From a checkpoint of a small transformer trained on Wikipedia.
Architecture: RMSNorm before each block, rotary positions, no biases in attention or MLP, untied embeddings.
Each number is 500 + 50 x the weight over its row's rms, rounded and kept within 0 to 999. Layers, rows and columns count from 0. Numbers have three digits each. The size before them is the row's rms in percent of the matrix's.

# down: layer 21 MLP down (transposed), 256x96, rms 0.161, rows 197-214, columns 0-47
# gate: layer 21 MLP gate, 256x96, rms 0.175, rows 198-214, columns 0-47
# up: layer 21 MLP up, 256x96, rms 0.168, rows 198-214, columns 0-47
down197 090:387506517395470457511438426559471480522399481562452494423532582461487463563565537536467439609444468510590449476521543447563508522524453503477497
gate198 103:490475574518532480467512471471598512452534516491450469467443407518479498535578521430432529510585485464532447505596510470580529414562471555468520
up198 105:593416594562506500535511517379436495434562486540457511478449396582476520423569489479570457511546500484468458490481519557482517501617495508520516
down198 106:490507369454497538538449467486425537524470366473545448552566516460535520445456496574549468549450509547447509478464614527477464534536468419471464
gate199 083:429486481564589501463543448471518467573387498480487508470389523546611608534513481511553507484539475510499513553396469530507555416463446514511470
up199 086:485510644584484469480565507483592460479538492553556423402460455476423470536604475576477556424484485503442482529507481513533583541465479462483516
down199 087:427574536571548456566536528559612498476490511440585419503441526462506570518547493476429517444521463531498527486508439399503521499509440456487608
gate200 099:460517481485422506483420470489453479473468481547533500487445473600557556619491597478498481437538433474534568477543454403435508525463481563515580
up200 108:520520541564518521505493441514488559485444558536534474531469420553515562540462551489473490514498479484488512427533507415484397411409406494504599
down200 102:472542546523509530451483415534478446434513524552507524513458513565482512529528589465551494494514312495519454474494493429472543497453484530545497
gate201 107:470508478523509485477465528551560444421438469562593574510503495444460487496514496547514666497586426406458538510549603446487562461454466517388500
up201 111:504461414419551485501471436497483500475442459617527604555496625528486523449555557510512579522490542543590496513491556499550597457444483441484562
down201 109:394499518544559459494524451490495544530389531602550564544434578503589442451517515510436475523631548547468429503464519541535547517465541496526512
gate202 076:540461441459489495497486530533507481564542557517562548454480521495553527554459580541409544510534513487573569560502549425529483418479446421544525
up202 080:485542489432471406571552517514457520463562480492583572593603543596514491507396516544418464597465579561619501430543451486596486491436472479559407
down202 093:515489443529424454541583492436415584460548497476496548541541502479466463563459461501535441507430633510565469483501459559486435504491573452567473
gate203 099:414561495525440516475513481465521498415443469497586571471497577552515594559508508569572583512491598426497548413468518441565540494457479568502563
up203 107:534584478641420470560468429475516472532471380553540492508444501480494500534490582527498478477499473503527541504490527448538523442422539526472557
down203 098:489543541472495570457495422542559504496465540526533561515536498519540485508560514439473482548565601532519495516503473485553489469486509528506519
gate204 107:507500469502465450439503465523552526435444570516535470475514464460441442493560491431463598386493395453478468556473553487467510482474571530382465
up204 116:471613516496463482558495521521514494449483582424565578591563433476557583583464541559476459498478479529465595527506565476486522583445468498497547
down204 116:423597479510562512390487479544554519486491584521505500517510416573444515544477516526471522581457535420481553521580448505512501492493484563471392
gate205 100:454439550504383464396507571504495557519496523514537469528480471460443511374429523488489595561464516434502560583518543448451542470426516523534515
up205 090:533503509495506484625475456427432529476475478478472543586517514459548488500520535481480514464534439524564510483589443496453441516560450504445479
down205 095:412475490441545562514506462537572505518509504430537495506523531587464496520474512521527480647495654444503631526486502468553500463513533549505400
gate206 108:497462601554423457408491608545447416474494490543441525467440488389424458508510531487520529422528459473462539512584521424537570499481552563411497
up206 091:451605506449628469433473404515529551557450526473537428492557487513506485490469476584500539593507540539516550420555518487407540462487515534509600
down206 104:447566523437515540451535498480546447507488480484521473534556449495507474511465492431504540415418486464508581525411552380456574518550486423420597
gate207 109:489577436447581539476506494578488531544458534578574453440491545498505520482628488523457504353514451377405502494467510416475536548523481503480437
up207 106:525406577520531504572514534410560477435573499552508543503489449560508534496516494528560418611537520575424472491505531506578436378486462507587451
down207 110:499575458423507562461477459514502586565494495475580539487497479441445459565552425545439464570551501484493532462503585488609558468549541527555491
gate208 096:515573499430541566494549513504497549488500604538526531556550458450504514513545451478534569551502544457603468425558507504594520536519479516539410
up208 083:533504500387539558500520546479531609472559483538487502599557512526494610470519378563557477567406527477534486410472492464558490440507490537533430
down208 090:452463525505482477473511488428570500498532423485509428411446530536498475484401496467442470421493373524466485580481475537398418473444510506410620
gate209 089:522466429516522549451532462469550550596520497461531461505526546534507473477507517474498500572519510541477529489471536418537486470433564491425534
up209 090:489618634446541485430466492564457479529507537550615463481492386481524530548443518510419566436402474491395456539540480556487521497484517489483595
down209 086:520473504443470459449435443501510461586419541559561480466388482507514590499569522489528481496565416553450463488470494407514502456490480567421481
gate210 114:346530503478574578395440544528502446418515479526490437471432457528560509565511473487533447472552473468470519476535509519534526417616496499476509
up210 091:494474468455515546518517480548462671515425465594392482524484516473576531590530558503492458533527506441530386468557557511533506478526499552527454
down210 094:543453499445491535483511413484486586495499384549472449512536484433624451589578441495479526527475527497538500499582390467450547513414454588571473
gate211 081:511442530527420461454419482511542555489445495476432544551452503529482485563619492510509539523474429474450449469501534460527525495493413567479382
up211 088:492588482424506498534526503536608544474581499460565538524500542506514482544498488521492474504467434478480406464633513506489444582492466478535461
down211 086:547466479583429425549458455474505535495454445586519598518539658560495447537502575487398516472447527530536498471446421421455490452471541494558498
gate212 089:449525504499489509462497541599537446472508597576507509520498461510494468540439525543451564395441482505494482548544471529536500439492502484403467
up212 085:465461450550571458422519508468537550531395565517476484447507457585508516501523443376446518491529493488430575464443539415535546494509510585443502
down212 089:523494514485582488387470506519553475488509550604476478465519560581537571456465491577503632514500428495500514472506517472460576463508515473408448
gate213 097:517477523504519489429454552492584497531530491471484459529472484494457471450488599506440499503494493483457505575383552494498548401555473527458529
up213 095:508474523515401486423534541481481494499538475539544517505491471502595445539461417469552515515416517448480498432488486391488550601553521603490514
down213 093:514537535472504560528510466563451458576530508535478459617497488471480560527502475507393600490587539500479500441511524515546484537481489373496542
gate214 097:590556508507446475503502517562510500513412576495545531446471410514517498506564445500535499433512351496487520504517525408527514401530513548483575
up214 099:612515526472477480518518474466375545467454452496552565512499489498474470523515396455580473441474404493483506461506484432549594409544538563491500
down214 096:433428475477463531529456527467470468492538474506489556509466534487468529458472511456457551443514479486438472497453517524464484598477491425459478